Part of a small language model's weights: rotary positions.
Each number is 128 + 24 x the weight over its row's rms, rounded and kept within 0 to 255. Layers, rows and columns count from 0. Numbers have three digits each. The size before them is the row's rms in percent of the matrix's.

# layer 6 MLP down (transposed), 640x160, rms 0.0415, rows 362-448, columns 80-159
099:109156128130098131113122138107110141107126080140127186108142153135123137193177113120104127158144135152124077166097148109119110117135094093115109153112094139121109118131092148133095136142122071151100147120119127152125119127097096109174114131
105:139105135132120103131165123119123151147119134151144071129144115117143106102052159052163092105131144116083136157148132135146147096151119129142096128097137140138104153140138174168091129143119135124129101157108096114094124085121121099105090127
105:109100118080111140145141133152152168128140126117183120135157157149111135167153169134159108145121159086126131175116106138142071107124150116095129117085133135120120153161149119116131126147127103095156080156097167113137182122125131098113115120
103:101140126098124152084126112144134126131147121121115123115133126145086131134121147144129145104138112157141162114102108094148137127112109105122127077125146166151133143173133134145146139085142101178122101110158127131116115110111098110167128153
089:114155144100141131118119109135128132153129101167136140127113140100143102108142114118192142141156125131161147135071149120125093109102119152144110171147133157124073141080118132132154086162140156144145141128106137106099130120156110125105134109
096:100141116161078158194139124141147085159147142140137128136136103143105067142114105148094159134169077128138161156125126115103099152125117132130107138132123157167130135124122111120126156141111119113159133125145098151109134128122147116142121140
099:132125143170144158119133096145171112139149151081149139162155147184156105115142143144152088147150142156080127105100159118146121112098131143114153118114134144125154167144092128149153108114120134138116133130176130098068151144152101159115132165
101:097109100114080122133106166148112136155146142117161098157103065148140133133139134163109126097131134103145094176122125087166127068126161103132124122145142107140093138149138119136124158123126147136153145145139110083150104158119121126121126104
097:127132158101085149105115114115146148141147145127129129107111154116115136160109076090142102093188110121128153129122148109114096140119106161150151120122123095120151142146120103091152127136131096123116143127107122111134113143147130121117105119
097:129145173143156129153137126083112139144117107151157154069125168131115157109112111159118082164086089122127105117164167141089120128130136090154128147140131140124135173083126130115142137134143146127137139139135113111139091082158153171087119106
099:083129162145125092124180113112145147153092125158078169174131152160085126109143146105095119117113096100099098142136110131116116123087146106116111105194099142122117139133126151137161119123163134120135131107123136162134167175157156085165081118
097:125125123129136127099131148116183109102139136133119114139132112116086107160152136111105138149158148182158144128123144108161173142135141123130157133100139139128177132126051168078150095142147165137100101116132109156147112124105108099140160136
086:087114116088177115089134145110079170135157163108118079131148105110116123170113102115135124128125155123152165135110133106119098150135088150128157117099099136134117129143130114125139128119125114159166148192155138177116101081131144123151153087
099:134085141099148123111127106134115162115106104148136117111089152122157150069134118150146137110082145126134144134128117147141115133136133149124143130123100079158116112142122138073104097139127112147083117165138167134134119142137159131126139101
101:104140091156150110111115155127131120136130115138137103101099137111132091162117135100079105174126128128166117142139143113137110102161121162137134132091125147124137087158121115117114095135144138141155157142155132128129125125148164150119125082
094:138139154130156146109122131122102162129109114101121081111127133105129140173148086108114112106138116153085139155157161130098130124132126172094154098153145140164164103120102156140143146144138152120099162137133136126078167135157160131137105135
095:125138121090136128099129130161088134111178126131128157126149121150145156081140106142080125109136111199143104130136123120171146121100174173073119106138107139120158105136143095123155179141140151119147175130138131103119099135112132103132092088
101:156126134163134163084127094130155128160110173113093157141107128088170167114107154123122144137136120139160152140095106110167136127118088139084137125104164074148109121112132177146131143135132110103072128156130137169108136134111175144128102129
099:131137141144134137098137130113118098170124141145111132116113085112140104120135115133160158155110166091155128159120134130106132138120129172078161142136128143145159095075112102102117120151130143088099187135139154106152106129150118123123173133
099:117141123135149125129104127145157125122146122148128108158146131157125076159187123155062151149136129137099156110145112103128098127120086117118144129153125062156150126111130137106130133127169118142102126114126117143137151141076147120151079111
100:109128141130109133104133116163144076126150083123146120124154157091104129145162135120126143157120159118130189124149144156135143127119122145123118137102120111097130118176103109112114105148160155129130084115125089153118094132169143120086126151
100:131111127129109175150156147165145139134113123148202158139135112114152139127097127120121145135132128138116159128124125119069107196152149135116176113131139123075134143147122132078138170121130170118102144127145144147107158118102129095130108150
102:107161111152150161148110129144098080105144115134121148137093090129148147130110108122089137120134101130131154083136092130091173129151097093172136147104111133133146143136137106132124095121125109143156140159086153158134177199146081109147161102
105:151088143156137127128100131162161115132166178134113125089135121122110156140127152126093136126155131112143132112099098147142125096137142084141105107121154160152156143120142101154147120100145091143101139129150115133134130108107129110106152118
105:117119114067147108113157087088175113061135113167118172121148096166150115087127167137118131146137159140125113097103124113101121138131119133148144093142132099153165094157148137136136152154136094134130126168122127091089159090112096128140130140
103:100146154131152118127115118091123124167092093128100110156080122121085121122143155165127139151103123124117148186137103115138166119093107113127177117138116145112053131133135150096131137072126128137166129106121096133134170122129126147134176186
101:116110154159156125160145114135151126129150085116108113160115087091123116129099145097183085174124110129131147124133119083133139118151119109103151108129143118121092106149162162112114142143149112111141149102106139127125121119140133107115112129
113:158131109148130128101097078123099123146158140151094135154101150173146138080099089143100107105163148145140146125153144108147139109127113132143101161080159156127174151150115142128111147133111131110135136128136164124131136084154095134114086151
098:127085142108148148137158136131136126068142102130148174133123095096163158157131133120115111132115139157158109123121137094117136091123081161148144143132132095161141139103131120137140139115115099131123127121137106111111085171142176127103158106
092:162108109115081135102135133096086128119124121092142112182116090103096094149124089105140099196143142118121183104148155153136155129146143136148106079136169125103124123124113157143139122178146167133082115130116141108142132124110131113114113111
096:115156093145162148123142087142105125113135141155126090105101117135131146108120114123150139147103154120125143119127121118139144155103112070132143160127093103125157113085133152109102161074132121123154151112138139195092103149178124134150103086
104:153143129134100138159055154144147146105145090151116149098125166129124130105144112073120120136126128121141114150139106110171116118130086143111145142100170108096157141125121142089120164158071145142111154160164120142116079122120094136151114094
095:120135106087136135132108161131145131134135120135123125108137156145125077099153085154137139125149081103163119082180118106154088154186144139143149102116135147091123116140127099112098098111121154118133112139138107105182133111102101117127135108
107:144079069149144128131113142134134112144116129091162098119122128121146132145122153100118132100124131121112130120143142125091122176130129151143117153147138109153099105071133132155093133129099151168130161118125121125128156159164139139124123153
101:157145114106121130106110120136111141096140110117142136141127101173133130108122134123099110128100142146157121126118082152165104122145155130125112110103135131173149098123106138107120133124163152150102172121136100129178134114121120106146164120
094:122129098096144122105090137112185122149090121135131145132130094129156158153125171122137113130156132092144160113099076169171116126084115156150133107155125118156151126148085132115108107170141077111147145139134112100128141110104123135134140121
087:142114124071130113141123088111111101137150128099133130135121104119172128135143137136139115106121171080132148143118180060125117134127140166101153077109130137130117162062111137155118075120152079159158137113167173158120112146134127113135128107
103:154117158114141161138140135124139150149128124135072139086128220145123146087094109136177070137138106102125146119142121109157148125127143132092140177124104136115106159126148144094114114156127158115124155145114135084088119125111100121135117085
097:150105172124110161121126083175118097122129156135154158089150101147154118138122120127113089142102086124173112123121120130163130085171126170123120133158153102126150110109062143139157120175192152166101101126137136139139103143115134147098100122
089:143130160119138115131097136130121068152160134128140170125177141139123128068112116143140128164141123134129148055145102117125113142167101126107159083121120110137114124129119098117109124138140164120115142125121109151151100143123123095164103134
101:154130139104121104097094091140195103148118158116068152126123117154127126067160148124113140134135122135149143121130173164152120141144151137114099113173147129112143143097134127110151121131140134117109111120132123098113100124134156137109120125
107:125141152143130090122098099133108117148110134128089100133081119166135120173087114148151128112128134136146127095165125122111080177166120101118150143134154105146143113111134129135149103110144129139178166153151135125153156133156123142137110121
101:151129149074171130084076128112126117123082113123106118125141177149146149100149131137112132147157076145133181147108128114082127131151118154163121113143161170131126109136086138102142141145114091110134122136125116143142122075134098162127172107
110:185127091124109112129134141183127138132158105137138162128151146126178062085074158126148108120150120135112155137112133117148149140103158146130128121151105135107171111154150141146105120136113109137174104079131102112127126147090142158148140150
104:108125109122125102137120119124106119126128144131138166121146104106141181125118125136159131132116122123081100095092151161174113170149111139092170160143085107075102159118138170132162117128129157073178140094157134124147155145133149165118146115
098:129113138124102163139168132096132143153113119085131108129097129096159138140101116147148113126119118137079122100181140143101101131181134106117122095159141143112139151114136143116111162139105154135073126153142132125110104143130113114090066154
102:138120142103102116143159146169140111116067116147131125119141123120114086169112146101117102125130116151164171143142114130138077141114132113126127119080162122137120102125115132124150125121103144112118135121112108090150151143122144149090080136
095:150125131145091121089132090137205127119148119143141074132164163141122125136094138120115124126118095143125139152117129149160124102103104138121091137175089160169125154133135097141125103123122151163113140153048144109103122107148133129145123124
103:099117119142122192087118136107139112095121086143114171130159078158073138160156117137155095120132161103113166145188128168119120139130110170151134127138131133108118125116096090146137121074142104122095167124124151157144105153102193147115133134
103:119154092136097142170105106122097150129136104080109107124109135163112134132101084165135127123157130076120132138113131140111089124152118146135117133090120110127126100146145147132137142142137103154122138164153145127106132095129148114177137153
107:166108156156111109142131150131140099143123120082095122161111132141157142092108135099114126116123119128155127131097076100129143133114122137132072136101122116092084164150083137147129162107146145148155110136139090102140148148089170101171152109
103:102151109122085086106117111113052108119132173134089132074147137120118151128147160104144163173177140096119107152123122143138163094125129089119131136115115134100156132106193107135072131116157130128181163142148143128142145127092117106135156111
095:151159114107140130143114094162134102152116104109167163078129107116107145138124093134158159099121128096134120099135115161161140087085139139143100137125158138137128146171148106125163174152135120174151128139142176093113132118162135132148159116
097:148099105128146158107143135150167106140160159156119182111112152114111134126160078103095091095164171163134105136127131137126091069089127142121100143137166091146086100119109140155133106125133120109135106146130184106133154123141106108111161102
105:148129123122167124173091117161083119143095126147138127122133066080153128110183158152148140102113130154128150108122113090135095134102131142124152094115129095087141122148127148127113131117138106131132079166118135107119166097093114111136097119
102:129141096140107124129151169173125114142127089144102141131143088155142139140138081138113105112147126128123154108141141050115132186136118112171089141134115143116121144121113143146140143145083102104157126092183111118126151101114135151128100141
100:150163128106146098108147102090173113126125108126124123120155113123101163109138159136097101100151122133138167158142129129175139129145148084143114157128159163120112084135158156106142164127092151134165117118126109057163128136153075149145095132
098:105151144162155136119121112139116155089104146147151119117171128185150155125101120123117118122133100114104138125133160157134147176059137129158166164118201091083155119127120120105114108138118136115148163160126132145116084133127141136114127122
105:121126107124131108145157135095135103090114134122157101129120109146139155102139096145122091099074105140153089148145123140121149174138133143119123158131111116130148198106125086129105122109123174099135151135135119143093100126180131125123145121
103:079111102139173141122091136176105106145110100089141122123134111144154127107131159069121158151163096103148138184109117130129133092114068114085110115154139134080134141128108159093133140147095147123117134147139144136126147167154133102152148138
100:132091147117146137105156140157158095123127122116109140140137152150145119123137171085147110108153136150141117157112129121119097106081158175121118153139117161101135151136124088126138162078163141131130129155129146101156119153152137102074132099
097:143117152110159153095142143118198121123130132152106132131121078122130106151103130160133171139138149146106128147151132116108082115105170123124140124168145112155118132114156163108127125142115160125114160116153118156176088091129143123101164175
107:144114131148104162131138114143113151102113149116094126160153120149106081136145118146133103108153129140119124096127141138163135150123148149141127109160170109134121077120123110140110141150143103121088170121085113119107087100171145178166102135
102:156106068129101113146111112109119145148102127150120108129143096120136117129132136115134179138093178110114150141108122159126063163150147138117125143136145126129117124131120189098123117066107113111166159120161122109145155136097155127099131167
104:089127124154153165093134132086140097152096167155121129142113113104114069115137112158136137140110125137128137132088155145110134159122183102151131121142187169121164154134184163127135155095128122160089137128096123186136099108136128113099088126
109:131144150131110120150101136124113124101122123147090150133148173141129097093175097140121117135154119129077122107115133129121114135106126069130076151145095134124151152080100191122150132085120099101139130102141179159163048076150112104129149141
100:145137163156107114122126130164138090106178124150103136069160093158154109144095129110143145115104106076151126120144114148114169131161116099127108154110109143157110107136120121179128133147098140131165146147147133133149133157075116104120116122
098:125142134156113121079165093139111139119151124148136159134128139100101158086161100099112093135144149146140145085106149105145148121160137142115140135138118150149125135125103119129094128116156125112143113140148129170140144188117127147110156127
103:102137143145132139133141115063091103155096098138161097116117136156153147092167134147142102133148096151147151132135108154127106069088143157160102111101132129098148111158126094124130119124115150163149138110092127138132139114171121142093105124
097:128131121136178163146111109091160127104086122137168133130101157131141100107147168100123132079117112107155116115108145148128080113092151116096152122136152117129111107109127147112154157073189084158154171117116107136150123109111180168127109146
091:110093137144130080159121128113127125117159127162154158168097125096147161148158104130144190133134152153132110101081134154153114137139136109120156150175127113141141103132127134173151106096116102145163105111141124161112143089103122136121106170
096:149136121155135105109132087110161171146117164138139109107132130135133154087176105166132134087130106117091076135160118180156144130105142143165128161136109146096144141119123124141125062105126192171163131104113135087114133138135155170136136087
096:147132143114104129108095120147155069127114087136185125127138143105105117128174124143124156106121168161130146080138120140083160101109123090130099163133140108155133145072132102131144146124104149137110118111133122125192135111153139106095118083
103:081114133132106120125165116162127097139109139123110067162143142074111142099112165100108116140116103130131106131122153138084128156159124072130084098163124135160116130143185137100120135137141102100124152118127157082161121153151143181113097109
109:112091130154152117175118139175134067124127080116131131160129085121120172165171121114131179129118122128121127144170141130142120089157138162123094145106155142120093120130106138141100117148130095103145127109099109120145135086124155128112113115
098:133159103155160071145096092153179141156127089152107154137120131140119148102094150110125095110149119161162149141119122181151139153158096117112134138130161155158128165106145145114078130160125131175105131087122120128123108108131105158110123142
094:120101097105135097142129129110177125155162104139116151131118129118163132137178083162123074141147114156130104094131135139095179083138139125114086107157156108168147098078151127150122130125106152172120130183144134072125120123109171138137101113
107:105150126156111135083132107124133140120136113100134147133106102142122149163146099173080115132105136145172154117116117132111149098102155130131110125082110140157117174116071130116114127134132118142158162103127145162111082099063133127090119113
097:105178125111154154104141095171135140127104147134114130125151127123171111164124075129149155127141117133092107139078142159134110116102155139154122137153116143136162105110137116146166121138100144133133123114143111131157136082085133111124136109
097:150134156156131085103105088153121171147140095137152075164106161108118103098115143124118143108121119180124123134107144133144154147163121081124119080166101118141134134116162158174136146117120157165163156143103105119116098116143123129131151134
095:114161119170093130092160141133121158119142146151112184124111088119114156128114128112095135146114139144120122155150092113109115112119132095124087180103123145170143090110115150106112163157136171127160154122171047139130093171094131133129183123
104:143139131090118111100086121147169067160141151116093146134143121167109119101083146165156154125162107127116103131140093130150143101131131161093134135133136175148141151132123115121141130149130146122149141094103131138163112114140106156090182117
092:155133117100115114143152135117121078114098102113103108123120091103084154097113164121077149117128152154130170100164183106148116174136089139139163125134131123101125108110177113162134147096130160114130111148163116166121147119125139096106125096
099:112139128144136157140081097142135161125112139126082097104131111140063119126166149141120131155132114141146110091160120145141071071171164094117127135133138133126128100103141114096142176106143103115087111142152159076149127083142144129094124123
103:095165102125177102096100120113145103156121167139146124142150120126127095117126161145135106101134156111072124155173132112122116177128149134125110161104103143086116120120124079127116122113158116139154124124104088132164123108171155127102122126
093:149108111155127080101091083159129107095157117108166151096120092137135133136127120104156205155111142117149158131186107146127110113129136172117113111162146144184134112118133156134118156087088135141109136121134161145116112101147119122111159110
097:141156189136149167105139085137118093101126114102096127109127146121138134084145147137191134146121113089146112150110139108172116084126085131121128129152100143115102143095116141111135147139111122116152156143123135097152127118117139142118136130
# layer 6 MLP up, 640x160, rms 0.15, rows 363-448, columns 80-159
100:088126141133113125118084126103110174120114104082136125172134112109111137159142139166106105175121142127148138151133144146115110132116163123139138129143107083154131140147116141131153148159152131150112127094103138094142152137197139114131178142
105:108154164100111140091131110074095107151142138096142099139109088163142125125135104146081123151113133155134138093110103129104136131121113118109142133164152101116156164128124169097152110144160143144112157133145147092139112114107166129174173117
098:100129118100126105106177075093095127115148116101107094158158101080164145115111133121088140145106138143138138142144114185143123121148137179112134140112094113103142139122105112146106129137130137103132128086083111125111158158102109152093116080
092:169138118071147125120113135136131138135116104160140078132109113171123105161068147105080108099145113121104180101153180136134089132116135127140125103136110194119145076143144113094126090153143140118148109124165115143141100147125126136154089089
097:152139127107158122149093129088122154135155118122143112115127178155128148118122160097179114151122145113143107140097184123117142103119126141120137101104122105123151126115120172164148094147119134114140148115120096151156114140165120130098096124
101:097151115074110077111146099105173139130117126128155140120125074098123112147134120154172106102087091112158102127124084128126125169125130154105113138185131130120099137127115087106119138115137148148085130145106081117117090100140153156091138095
102:098152151177108143109149119111119152086140142116099129124134095169118128160118103145122145144108171152090179095083131122128096119129068105137138135142145142162121100151116092105180128134120143115113134089153166145157153150176134119165157108
101:129124160141131116124119152139112117102135097105139127128117124154138118116044147137154157128132135143097099143148130165104197131150145132119117093126104152134086115149146134134162129152144142138113139104158128068095114109108093140178155133
105:150080166127092091110099122150131126164161132122121131155121122130129117124143138135122142064146144166144113148140107131119131098166105133092153102066105127167163149168111151143157090104141124147116117150150140168122089103135106085122131132
098:119177134156154117101091105121110095101123167114154095103109104118165125150098089154173135111128137132114128125146142105152134118133114146122180147101145122113105114139106088086103168128108165133092115130141088114119131136123128131136129114
098:165103135129133108097124079134145138111160123117149142083117110093126161100185100123148111140143122123116101134092079165126092095158152158111154151096130095141116130163181123161149131097128173185132113145122150127126110098127116154117125141
096:153131124159114138128120092116150112156096124149152117070095130144142109098166170159162083146151107146095079140138128154131131084130172095137090120156129140113110151111119123107147116148138106078104105075101124086144184142129118136095111144
097:128159148145113096143151170125128119150145164142092147151134124116148106134107150106141108169146137148119119113128111124134123103134129112152091126130134201090137152141130129163142148118135149112144109151117145123089161098165084126127079118
101:150125127141121137176169122128085071102170123142116088121131133157137127119152122152168139096175141138144133116125117112133151147130142091136175100120136103112137102146122171157120148129150094096108100142092137096152097150114088114145150110
097:156124117121144129146122104140154142080121104123162120086130079108146114129156131074148137114119142118087142134089138137143114192089179134120140098162145161113064092104121125131163105149154142134171122180141117126160084134102108149120155081
097:105110168126099108119137114102082089136087135158150150152157162102104125131099122123148160136118165157095143134133132111096166146149091152151139125133136148132082129104115129115151100136082157087120096151130130163111099159114097094176108161
100:139119152145133140159144140166120120124171131136119173085167110117090079141134109141151143115143098101125114106197118171128122126152112128124091133145136141131136143128101129111094127130142101149144098096091139138131116111120132099113093123
103:119139108150123156185115117130133144090131129134148141149164152127117122134118118142112122106149108133114105108136143119124117116165120103150131128149111108099091183164172160137144155104144113115159082114149145121127116099076107145127113148
096:144128135139124109097123125090101159122115127101128088128120122146122176106088159077110158112116109145185117124144129137153148128121148154137093164146109151111107118112115105126163142126143092161135094107131133133148122123135127136177153114
103:135089150128078103125095144120133130123126139159146148210106115123171127104134086144136100128121124126097113109142110170091138141143097115111119121107166136118175165073126129156159123123151108121107148162138130097137092114096122138128146112
102:123140106108140118121125151094113145165122138128114118158098148137119093144185171158105133129131101139138098171141124184136164134146115124103110124116144125147134153148103114187115154135130115146139084083154096112114124146152121101159129131
100:149105137120096082108122153127137145159119173162144121144134145118134122102099085127179109112132172131159082134139116122139111099094153209123140129137138088119109081148125144088153143157092122112102107136160109102122110118122161148098125128
096:121092125190125127124131147093096113120118116147159123183095100131155105110194098127133063140106122142140129110163166111103126137122102136137114120121088107098075127136093188124111105110167135133133065170102162161116128116141129088105138139
102:105097112143144139122137133111105142162166136124123099112113113127121138068168112156115159091109155181121134160143134122138161110104150139127098086117130140153142097106109128117149111080071123140116139118112136156139094186112151124131139115
101:128170109165098165137191168121118101082134132106134104142125114093136111138105148138125131106151154117100124116155128196155108138111134159114097090144121146159141108107071127145105126168143158146090147130088109111132082167109125113093069126
104:095165127100122137120111136145124122152112153113146096102126148152131103127083146149079156137111123082126105122122154108112094136097161137119123153154101132108111178116057129138142098120122124103103132175178096138157125111120115123161132140
105:116139112131100142118110124131140122088122152106136143117155160123105146171146126102120109111122145118132147123113107155132123153150112135114111088153132157176083090119147173119139101099095142121138113141140091127150127166133180101102142117
100:180152125123090122164132118132129103156117182174129155112149158176123102130100122120170121149115131148112097096124122098170102143083148164124137138105101187107107126120120162137107126140142126117085148137159086111125173111104140097152078123
098:142156110100085113122109172120135128143125098145125130098139156072134149138099191133114119081141154137134109154095134071124044157140161113143130154139137155134159142146158143125118155081139132103145104110122125130143123124115101149138115123
101:129146175137077113090141199109162108169123097099101158137143131123142109140126129145120150141174094105134123126120137141092147126151125141145092110131171123131098135165139117125168114170151126123083089090161127098108124118119133140117126099
105:130163141122142138087137161117120102104121140146161126148139137123083119127092103145177159142110116117152108119110162147151140136155120157159118138165080149175121125117137101169116100109169103116142102110124110133146122143132115123138094169
096:109113124151159153132160110082127138136163093095114118154152069174127141149134117139139106137144161144135183157094146144129164132135160137144150139116136164085129125084146147138134125137149107137126174105136138145104127095137135117094154092
103:124126132113138114151118158175107139139121101150108099135098070156129165120185126105090110124099106143160134153110137167119144192110120146097129096138151124138129125120094114140158145140162091107144090125134116132118126120128147145135148139
106:088138155122116116150148139180134125158117139141107133110141133103145166118142115134144139157143113124078119137112173107137145109134131108130134135123090142053117135178116161143168159108117120098138095115148123107108139148136145144116130161
101:135152099085143104101164126133059135104141146157152104124133154098114140086134119157106138143148144151135099103106151100150108108176141123128158125117121123114104121096152099118188180086096161148105134122120131125139135166141123136090086115
093:136127145147140109138164163144118150154133148141075121113117134114111127097128119158151120140152111153115113089120092201136113123124161075172091133121105111112126131170166139114152155089133136120108087123085098077158157121123127114128129137
106:145138156047110104084119154110137141128176140135141136171096099141170104149151121158072125131141145078151137102112154137132116141114165136180110088151112108143117125164123131176093138130160132161117122153123117178167127104093118149119081133
100:124157113127120147072162177111145108125143087117134094145135136153100139174134157140116179126139145082095150118166126113120128108104129084136131122108131182114126175147133111143109138149089134134166108130163132136109184150119167077156115138
097:093104089104141131164142073083121080118140129122124175142135141093123081155181121120134172151105130128137154125127182097116137107124126147110092118154143135124161151081144128147088142119139136110110134125132091101129139137147111166138126120
107:121109074110090152120123120153113173115114097141215104129116151113154158137103120154169110104115151113136111108137100135103159118131096134125140145142138118135131173143116105135084127102144121164165143157137142141133152085124099118156118143
098:088126147084115144125170115136155124139157173129122103110130129133144122069176183142155113112074124140091111139125151120126121122084139172131123124095148130132105146167106136085087118137102135137086136108100113065093125116138095127135137086
100:118137125079134115156120111162065104127124144116154071148166123138101133129085165098081137170114176136139150133186117095107150154119141144105131135186126133104140115147092065119122108081105162159111157126137127139140120143089130136148112119
105:160142139071124144099114116123153121120134129122121107121124111156119186162151100125128176085110118106154132124133128104172092181088142123130102138107137120114138134161131068161118150145131098137117190127098164144132138117132084100098130093
100:140107160125121097140153128166132155134147119116130163111130090158134117158114153155151138114138155129100089126101142093144127140131154129138145126126123154115142122130080125116102167112169126158130115175095110125176107093141131106105138111
105:104151103144152051100095127133127152121080124120133128104156105123163119125155150129151106158115141104122102138146113124136108164074109108137120141106122125171124168086100140085130122106114128096175106134119113101118162163166102085139168087
099:080129108083164128183125124155137143162136166093152134158137164103085124118175128156116141137168117150110118094094143117130119145130093136136134126174137083116123111121123134132097119101144104115141093091096129135130082157141129126162130151
100:093118111181112209162121114112110103112125108098135151153138110133116172124124167106131119134149134135157096144134089091119117145152139106144107075142149112103167119150122117111134108161142162108122072108124139132115147113146175154109164117
103:124132126128160074154124088098145150132105167128181115132117113099170107169105180132107159156111106138153113125067116146161133096118122106116135100100159109121150141137152152113123138146171121105143122161082114165123123120149101131137110142
103:164122153131093105089154126131116118133133135120163132116166127126119112132160153076144117181118136162134094095122111159146122147111159135155107131133140123135103110112112148135070099099113132122107146135147090131165098144154138149132105119
100:101136133158110128125098123132140107131130152187149180118141100113110102134130125137122127136135121116106125120170113177095127134159121128117151119120126120158154095128094145127136141121107104095103121130126144153072133138126098091110118152
108:156181148124163190118112107133203161142149141113131146150117142108135123111099154152144112121081116122138134132139118129178138154140092143122114123160145114152059115141116083129155162101111131117087141124089146157091140088148115171154099142
098:147100125163091120102158097106073131093147122107092145207114105087102129125124113154158090149143170129112152125081129129119145127156120148128125136122140135146091134080166180107100093104160161103114142131124117113166159149133129118092142171
098:097140106092131126149117151122126139123121107114140114143129118179148047128099074133159154136107099115133150099131145135120131147160138156102141093140098153126140147159156112140139150106108131096167145114153119099112152154148125169148097149
106:120090170131074150119181093115146115149141112130151138139091133184135123110163100111121083124091172136105098121127093090141154175120113126095166115112120137134086103130107091117141112142127114174101131123107150151136112131135124165106143118
109:113154171126139140154124127121135145136110191116149158130127143130151084142164182135126163148124156163105092097136101166135164113135122138113145147108075103147129155138119127100147127136137133124104131120085136068103097159099137130134135108
099:133188122114126123148125159147093164161144133100118124128092120094123113134115132110187136149103129125159112106088113147091095108110121182118145121130139096125161182135086088142122116149112111130104128125138104174068157116134138115107158101
101:122153168096107160121101143152144123148179125142125134138100118143144149143133163128121138148183160095120161114151110143115139096107157121129145087133157135148146096088099185113104150200114127113137090124142143130097151130162100140181144109
105:117151154146157122108135155125140158145174108134130136141156116089093095150123114130109174188115119107095100121139157112113138133106136126144145133150143143120104113145133109121154131145146113175096163110153144075135126144115128164135152092
106:142129133139104131143131119127134179135126099124115116115127142099111174102132129184180120104131143125107092134113095113151107138097192088142157189112140110145113144171155131126090168136157101139103132156128191119137137147112136142121127094
108:102099136089123138107139144102113135108178161121135122124142103097103158112193146139138111085091114083140114128151118173137109126125158116110114074120142097111083146102145139094156103138098118131121126123135104118140118087098116162096141106
100:174158090133108109167129101138099158134126124111156130158139146104100191109123172096139117134136123124155110115141116130125107154140119125134143105130125201105105123113119121167133148153098126138119137142096110091112159100123140128130119110
097:106147109169153119115147120132130117161140125141201116137102100112157153104098141101156135143092144137128108201131105132116137122135096124155133148120082124167109195127095091119150105133124148159145089158144146155129175172089113095113135123
103:098127180160121143076156149152118158113171133099173106196116075109121108169118132118167142125160111102128150109149109112137145105118082095137151133106110081130118126179116112195172109141154156140135098136121127103133132121137092120107123124
100:129108118143085128190128156145139156168131096089115130136109155119133143121140109171129159148135095111148127119155135156151116128162084129143127166125101122142105138119082106127144121093173184142099114143099132130114129097132155147166097146
102:103157158112140171111093134171121149118141120117126152133134137092063131132165131108136151161136140148118117112119134111128132156128081172132133094139097153114094129137149133166097100127115135101130142126155147110093124143128152126108090085
100:137108116151171136137137125149116168114133121130120145170149081115109165163159105139112104114127121156134139129153133100118066142123165143124120084095178115102140149109097104130132131088149128099075106113125159097117124132122083094153155134
097:125122186114121123140112149133118087139154120097126156123141109152118075138150139159191160145136096074147103145129095150141079108141099107150127119101182083099162121100122100092157134122086136176131121126116133135146086135179120140116132088
094:114116110121115129124140151133114177128124106120120168130091117138095095100145118132158136150113168115124074128131155096121168147142097095113117139164129097136099148128114170159132116099161131089142139101172122121091126117128118120160136154
096:121101139168119129107142145121126112174119143116116110119135117122135109144148118146152163145127099118139114144105119093140116165169086089145099135122093090153159163117177103159133107172106132152116139131185102134096120136141109100110122141
094:092090143152105098111130140135104167149100146110116139098151113148119129150130162158142069116168127127127134126160121134138162152128083136115124105148125140075112163152119109095129107126135118089125122170161095128126130150141104144136119095
097:121093134159141161087148146183062120149086093105132148143105143152122084120102164102136131141146137117157135129109146106097130164131137100137095119102123096134116130152146081115124169164095109095101112139151147149139166159117174095116113157
099:088106112124152117127135122082104138106117160143101116094121116106107118113128087093122113134137148174138125134117133131134147142167115132107124080135173127150130111170123134144132061168120132100153108139102163140146129137111128163135093166
103:215168115157122122110120149129158138104131137138119099125103124136135085142124119151114107136114133117150109095108152126151147108113149142128096118149144148108114090145135105164100154124130101126105082132117120138089135130143104089112150123
105:066107149116104098089089097143112127098124117124148113132132134161107184099161117131086175175137143136151168104133156141117107111121101134124138088110117124115082165115117115137143121096096119133144122118155112137136150125195155098119162130
101:128133181133104158132146121068066103147149125124112100142147156098098119164142125155144094115120120148104181106148141097117136184105108126139112143154092105104168142124134111142137128121121133059090129135155102127094139144112168130112144087
097:083136134125099145100129143153148102149092153135164135133124140154107094103157139088170174132135139121101118131111146137161087127116114107150129108093132115164150122132109140123126102148170160110107146146102106139112162108122128171137154117
101:143158123114127116147164135135113132129114149119167108174137096129094135120099153076148119130124116155090138159160140141126094129115141125121106103147131148117127103077130112123134107135102139142134129105128147081115161120138124157132137158
096:185094101120112152123128161075124098105114115118113126111118117122097134136136133125130090150105126133169154108162130128110121112147112135160123167131118117134132161107135086125069125141163095150093149153155184100117167154109131119157131139
096:139118133094165127135124130100096135127115136125077155129131130149071121124112141120154099154135120148126162123164126121137131115079114118152118073090159158103144151152149114135086123132090101167103118095172113126095184074123126154143125155
100:143103095132115128125119133087116128138120158105126127132165145164147182119143126122137121140103116113108151177206152106168137145084113112097110087102137185108097131123123131159152123128135132113097134134137134091148130134114126147147133110
104:128134117128158137147163160112117178110113118143150127135147132077121129135175127113130112105140116140155137123137143120113101117137127110169113100142164086077145120142126139143132127160155109106157084162165139131101112135137117082151067141
105:101177142072101121143145071129127098125061170130130133155118082142119165122102122117103119107098147106134132102096118114120103133122136145112135141152170158152190166121134102122126153118136142149167121135152139133113073122123121175149146100
099:154163157095131132141127125106120119144143089109101124137131136157187148124107125098147100143174103137087103170121129096140149113138101129138138146110152132111118161133102079162144098103088136159137116130104144160114138156153142116154182138
099:163126173133133165074133109133099146061116134102113172149114099134147112134170112122181129113113102140139126101092114099157099134146072161135153161092151113131178123110146145112097173155104139142160093103105109156120117091141097137117136118
100:098132121136141129172162155101109116133118143143130136145127122091105132093132156180114100112099114118119105159070156140164151143124133116180110138106079101086088129164133171065126123170161131113151154138136105105127153123108125125165128131
099:062150098166158130140107124122140120124150119143116138122158132112076129140164106094093121083123177154140103159165159147135104177132130132137167086131138113144150099139117186110150154137157087137116124155122141164089146113117145095124120098